Each number is 500 + 25 x the weight over its row's rms, rounded and kept within 0 to 999. Layers, rows and columns count from 0. Numbers have three digits each. The size before them is the row's rms in percent of the matrix's.

# layer 5 attention query, 64x64, rms 0.124, rows 46-63, columns 0-63
118:490509520504491470536526529527506447480510522482435537495552496475504472479495499483528520485480526516528494482521525503466505473512439489520458467517513500512556502479499496529507517485516483
118:499507499523484488517429497502522524498470514525483532513500467484472489486506505538490444501492496521516501519554505489534484521477525486505480442503534534503488520524490480494512436497552482
122:504497488567488531511498515535558522460489505519521523463469499527518525499504514511501486499449487457503508484471475527480470521506488478474508489480477465477521502517508462510514507543467551
131:534504508478526497523503494479474506510452564511517485511544490502536482465511480480505492518459480501516515494498513461546443494474454484478505473529507535500471506508475549503540493501494521
101:554518467506503489513527518522498504501494515443435465468520485501511499502513475532481503511484480507494503497531525498490548492496503484505484463505478520519551486485504513551466462528474447
111:498520500482500463519530507525473495489497428471535522514544505480508478486518490558493479519508511493513526539507513480477543489504460439525489484496494458454519524500537493514473498489498487
136:516480484506513557495485475453501540499484516542550550520494504528541517518479461492495537533476510502454500482480511490469461515494497500518487470536523498497499477445522477472500523498504500
121:507517557495485519475493472528505498464524467467464515485517495481504469496487516468532514488504508511489468506521493525465504503527540489494504537476535519436561498491509501538475475502478548
115:502489513457516486465505503450467513504477485500453530468509454521520496527494512541534514512504530554533523484509504505521492456466489540511503482498442470495533487492506509491510520542495521
126:552511540487476501526521507462507487530474507473472517516453493507481514520475492422522528526528474487467502528522501501491508451512485471514499544525497549493539492502500465511501481495496501
121:534528505462520502499503518522502481496512475531451502487549507481479497508501519458479451494495509508522557471485540503501495497490515458528510519512489490472534448491551471523480480505485549
138:487481552444485501513486554549553510501529524503524537500475464486490521517488474484511484524476453492489500513503488523475526520489477506486499509496510511488502474466525564531468497514485475
112:498503514490522534487503478469505507493540553467482497455471473522506489526520520509488479545481546476526462531488528484537461518482456497480474469474500468502493534504495514515519522552506485
107:528494523491502485475559508520514480548491501488528539509505506489518502485521475493510510530493488517519534506513509525453530516443540490462469511515469473443442475483475517509477475499503497
121:532491509488516540456475498507540472520529432511515486449483533503547518518495509500461494528477474480512470544497481509506499522470480508491533498539505486470487558478494500491508492504475481
145:525490456459497501508463537505503497494533470512494491529509496456492486504497517513507465469534549496519472490523438472520495505478502435521534535555503506504475490515488525542515497494509499
116:496491528528480509537520492468463497486475488561500463489487509525503476517505474474511499452534531530507469506485515509490493470519493449546525449454505507495535478541507528528496502518482506
123:438508501461465500422490511480522504500490498499512494520543460552522497477536467543487491542521498466526505483491470536496495511477520510475510511504506542493506480513526517488477493510519522
# layer 5 attention key, 64x64, rms 0.122, rows 46-63, columns 0-63
133:518491505493494493550506503543472522474513478514499529518535497478485473512485482532491506514493526481506427485526521490483516482508480437501481447490549483513537507515524486507513514467471452
117:551505483519496489521468501497497498479477456533523471503523455499489526484508526526519511536474471503524489452581510507497481529509499505483505467499546540486473523514492458510521504514493467
130:504488496536505527552463491512562497462482515495483492437494512492526468532524482519486497501465483504511538496481475509475515520524523487502481517459460537466497475515511508525510491540516454
111:543519544464528488481485508528504528519467512534513499484553516533518467526531529486566491482488465496520530500529481492472499466475484456509500462530514484492469499505493499481485488466500473
117:490536563494479513538499497516536494517474523456501486495467490516493528508545513484499463532457455487510481522507515523500485483526514522537481510488476527525527469506502503450460464506492466
126:509507484478511469490507527531488543487464486488495496508548490506542461478484505525559470488476520521520513528513499473497560533490464506496478501461496542484487467477518537512462467505472489
134:522507493507566474481483510492493549505448492541507545492476494519506481476509429486508542442491473501473525496511494478491496488493495510544497498535519508494545534503486485489474520500495485
117:508488522478443495502530489534498527475513531547497483479489453479523494465496495466498515514521523503444481480516508526493488482542473460527516511537501472528502497483457512538445508509516512
126:546495466493478521523483468473452492514467476513503504535507507521541488527491518504542547525462511528518499506491534466514484489500452450459507467512476502440526501506487488510505519508496514
129:539509548477479513454506510522503485498475507507501494515507484466537500477453455526536507526528510526459488506524484513529487465464536518481455492513499534519483527478473518528477526478459517
097:457498523481491495514521457510530528444509489487510482497497494490520516516481525490451512471547478496474503530527478513491525469456523482480516521492510519495533472574484502525517537506469527
111:497474522459528477450521536502531508472514525533521530490483470480488530531485452479531533509459510521479484483490495500479523476518488519470432533502494508469519465511504505505492517540493481
121:501449554510465509521477484446534468475499532477481518482503502520503455483524502479482494525484485527513522499520502488546530500508511519513483519480480516534495487496496535451508441528517535
120:480478495474500503484530472526473492514505479502543485496549559482540500560497486460463528484522489530540498517509455527459495504507541498471499519504516537497493489461476510477477520495479504
109:482494515490577473503562472522508481495478506495527464544462483521474468508521494545540493494501496486500517467472461491516503482526470488480522542485475536480521512476498513490501493518509466
127:499474498476502496504517533506430485490486471519508478571483501555504483474507529511507525497507541501481500488522486492475531465513512515519527485531466516513474466513494468489508512440520537
126:483489478516453547452523491478492466497544490500470528430464507541513519498541504479493482481482489485515503487522485500484490464507531547505498493488488496499519491523527512506503479511566528
131:525517525436477514460495510510507475551482458517487497548446478521466485471508513492525480536499515501496493537498541510525462514474500481488459474502506511498497497471514480552497486480512526
# layer 5 attention value, 64x64, rms 0.151, rows 32-63, columns 0-63
105:498508483523457508488520478518492509484513494461471540486531471517484503472476533507509495484545499446502473513539465522528527492496498496556491549490508462503505474490520497548548489461486487
124:493454491453519478549502510515467480519491485494499473530435514507484511513462541488534497492521551540531504509524518488516469522504484496496484516449481447496497519473471512507502486502514531
110:478508511521542453482530500475512469462514526488508512495459558446487565480497484505499506502532509522517493502502490530501509534507470547500495497523477498487468515498507534475450503484464482
109:517487527455488471472492536497508501524476500503471554477517522458519537446518519501486500478516499522494522480488499531487506494480460500501497525576517496504515478507477483438500499489543520
107:487452546528501488517494493527502480463505526475450499500489486445522515514519496531509527524469478524539542482537532494482483473446511489522517473519495492496505501482493478513535540463517473
109:498512512535496472484526555517504530503473490490460466544480451509497528515493538509482478507519443518553485509478492516503480480511503506484534504488500443491520456490529510474510501478484542
113:493519485496478509510513526540560473487531474485461521501522505492550543487520505510506481516524485517468474491465534480500499484493440487540519486500514486469483489501478510462501443509467541
092:466523504495474508527478510515501470495554498477513547501546461498482508486471502486476463480491495544500492529517491505503514509486555511496462499522542417520490507492497517495487458497524525
110:527503467481442538523486513485522530452524511508543497514482486509495523465477515503491496488452497499531507487513469523482485533502506526499498501531514522451524480457480492559501478474499549
116:484483508513503521474523482513474513495511516477540478519512509527530531517505511541476483479533502513474471460522470496511457490504532498525485580510509512473474449512480523466447504505519472
106:508501512488520520495508502517488457514500512531518540492473417511494490493515519485477503528534496459514525462493520515512484517539498484502478497467498499542457499478484434484557471494489509
104:480489497508487531464495461531533477511509493454500503483507523524484498467454539524508469480505467497484488532501522516482496502527528519486488520519496538479563487521463542530525455520518461
120:500495543465489547497513520538493487496480475475529516526455533483519508488490446530481506519527530478514505521460498496477524491493518532498509550476516466460498550498478479495494525492454472
127:485454505507493527462480537516523512491559505527531489465501547494478529482484543474528477495508505515512519481472468514497490482483504475507502462449551485502503473493551467509496538504511477
109:525496543515520502483488484457492468456532478472496539512510502532459471467479489503501485505530548497543492540484475478476498501511505505536503530502522516495536488518523446500470508553471512
109:505500502529475485522485526492442516515501468518494491475453511531444530478503468516503559465481457468500525510473493498462490532515519487530500474511526525528482544526492523513482534492499493
094:500475495480475481494479553519514492467516489492501484482534538491475472537516473472503518509475520509520567526469459537521488448518552496494512539527495473480509483481481506494469491496466517
108:539515543482450486521480489510502514520533521487489518458480516503453505535487534514498456563516467504491501545512497466492489525507506471488517510511455510474499471530498501502492471496546460
107:533510481493514481450489463501558488537491498506500505513469471491489512509524471580446475506494509522465523506544490479506492514511537527520499481515514487531477504473515534510470517472505478
099:458491482534504500529488498511502461488483494470499486530529519530527500505481492516510453518505490468477516500464465472516515478510504469477543515531469573556521531469509475482498524482478521
119:540521538476511515479497523525528514536445501521496490507465545485523530581496512497512515457480503488507445552482465506488490494476484484485480476495501493499502499507480467509534477509519495
107:513512502454466456521523532489504451450492477536506502484532504491542486490500526489472551534507504492466463513508474517478488497519531516510502518500498528470506495465513494540458496535497453
119:510498470502478496497533485512490498540446512489543486538526501469472518494491474456469516501499526538502516524470556487556476518486509490517490453543499523489535501467498478531490505505464488
117:494505509505495486500508509545506504500493477509451494530454489515496486523544490515489475492499518462550492498528528508503583533497463499491458500502473560497501466498517488484441493507490485
105:536435484526458481501544511498510499485490538512448510511501476495515516469535465465487484465508522469495467460516517523479517510531544488494517513504517460522493491539506497507503536524501462
110:457524517493519531477478493493445497519487451516495491500457498466496512484474480515508468494493515521478510491498486520502558507496474481483549517495546541475507509496528502471538455525552509
117:502512522528501513449521491522518512518511510520524478497466531538518469531532477496494487502497471447485503482501515457486504478496535484527486520531506457498522505474544476520474472444490560
088:491466540498489466503493490540438506502509506494512461481509544569514506473517482471509491513538506500520497545511528481509507475512555513468504480495517522480503491437477512467523504488502518
112:547522488495517478506472534476539493474516456461518488510507466518528480476535492503478476530435494490481522497528543561525488491491485522516461483496507509467507524524525495493487482494539483
108:508487475512478476461499512559505485531541527528500538451469508504527487530463494465464507504479503534516493501481512492481508500533433487508501477484503487545496525472469504505517556504506493
099:482502529498536467561556516509500505471456504507488478461519523470513500477499514493456499505528491528450487507532502447532519462513493470483496525482535511492455508490522507507518496512528525
102:505487507481529542506519528467544486498499476527538482522478511471479486494510510525455481459541474499489488498489503502542523454509516496529487460481491451535525478456485538501547501511484479
# layer 5 attention output (transposed), 64x64, rms 0.224, rows 32-63, columns 0-63
094:485524514478535478544456474499491501547509481502554498491483517442541485490465475517497509539480479535501526513518516503505495503449504505542483508482493523491476493457526497507484517452522469
109:505520480512508500505490441452511533510496521478463543534511482531496496505554459492482525488483485483468489499498461502491491533500493519523485460493486520525529531480554503447527526492518473
106:510485520465429461454477528470516512451508528497527500500528508506478512521490498533467494504496499475494530530535497493472520499545483515486514481526475514500489503513543465498453503555505511
100:508518508551473513500484530501551473480490525529490499523485527465471497495461506546514531500456503520493460548458510517523478495523489490455527474513475481496502495492523520499509514476434495
091:527532505514504474492480493501554520535514452525479528468504504504550472480505512478493504499510465449484488495505502565525531525492487509493481510495502508505478464462514486491486503512422522
096:506487531434507514515481524511516507510509505524527535522506507489468497504493488482489528532480542491451458455493489505528520510500510473488455502503509544550482500467489439518474529471511519
101:491487486508503515469516504501559514516484551506515510489510523483504484466456500502491486456500518502533508492489482472520461534496531505438501460533504477547552464488513515503504539502483459
084:505472494504475524517448494522468499510462476498506524480539532476459494517491501471549501507517533503517497510537516481558488508472483476505544502504489532449463513466508505482510547480524480
104:450502497521519518524487511505515513507519502473485459481526564473458511524515496439508507478481495524518496518519496535474531516474494539527486526501470478523453495493466485515530519448486503
109:504480470455478520502491513467447504475518503551501475479477546494509501481524521535507498545505498542467537494509496470519455509489503510519445494479494467488496500492535502508496534560508484
100:481492504526564478457555510506483460507513478496468530506490506495539514516518457513497494500515539481464516510489505464522533500441483445499513470510491512528502527484522541496467491494508489
102:490509488492481528496456547510459462474452499534528501530501490495508478475464495481512535497535499536522493537545471510515439515486505515538489495534532512512489485455493490512515479487528476
116:499515471461485444471485457497496529515532512497509471507502477500459488507507519528489527492471524512503496510554467514509475446464489493484507479506504505504521502497569523542557497502475518
115:510516477498528490489457488503541469518527522462497500505499511511502482524500545538558465506533524509467512533513477517496516443523522484500432528495501487493498516461461463489502493520497482
098:468516464505492472499479481519502523504498521521495442524481472456477541522482529485513464548527523473472498504481495510513477501472492557516500529500518538503504508473513478517539471504544454
095:487533503486487519475530446475506495455509468506498525499531540521470476555495503522475518492472494511548467497535492520534535509534484510507491517493483497488518497520469458506482430515508515
088:494490494486493530512470489483506506463539499498492489499479474474479557516481533488553489487486555469496461487532523522497489480505469538487466505527514513476521477488537490517559524494469458
101:459512525529456515527484481459490490543513505517495514507494537519491487470532512479483494504518539484499459508484502461498474455498526530538514506490558497543476469490470479536475515527525477
093:497492524526504458468476508524480530493461497481507482517465531503530495492511525497532508541494472526512498441546514509490514485512505485504522464467474470481463499549515490538456514555491505
096:521506503444493474523534508548539484508490512499471524489495457488519503461500509546520511472526490491534481478471532521487477530444492501505501473466485529503483471506484502550516466533517471
110:485495488484523543505510497509506463504519492504488477505499462495452434456482498479503559536533512507506457515470489501495530452510505495506498471508513491510548486507533485456517535516492542
096:485453517508515492516491468511461549483545537516513480477477518515487505502452473532502465452522501515489524511491499494497495461491474551511502470521499498544490484538470470494552524514493523
102:505537453481490522534505511533517483499499515507477526492480507524486527492466499470535477437496465482526491504561476446463520489528486533496521473490530506478535513516531515474486484492472512
106:502522521470536474449507464505487479495512529526526524491451520484456518513513467467484525514521485473506483479477489477469492512531543477516516544557490488498455483519533508536481491514504513
091:498514521472487484483516482541508517509489477538505507469480512538548531521476476527468480544461513512497507516441498513496489451538468520508446492535463484478483495516520511524495540488493506
101:540516504513485461503516506505506443523497528470498492554502502507472447488529547480499522505518480518528525539480472452521490517491492457458482539488511506508469472520524513499528482466504494
110:481489540512520513503515500550533531495517444490493509463466512453445512504510511484498479517527508528502492484521439495483503504475529475474479517497497485491554486481494511558491502545490492
078:538541495512476560505527506476490526505557492521493553504492481512454506490512555499504492473484515520474485496489457486508477488497489503531480451513459469489480512516460507547520486500486507
102:494464513548520481501468503539439484508484499540513489498537519496502493509475503512514533461528515462496523434494501505457504508534512496472526520477522474491452492514502484508548530475491507
103:522499488517542539482474482505527509545496496498477473510498474553512509490555488511514469505484499499518493502510526508503513471500505466515493434569470502490527470496516508465450454497500489
094:509463522483472478522537484460522565519527491504513548526480500513483458499496475505513459459520502519472515532475505441504505497538480493436499512463505511499509486505516501520522501506525484
090:469447480505525506498511487512555542491470475464515525499486490498511479488513505520572554502476471544449526503523488481473489477498470477493497501504537523526485508470520491477477512513503514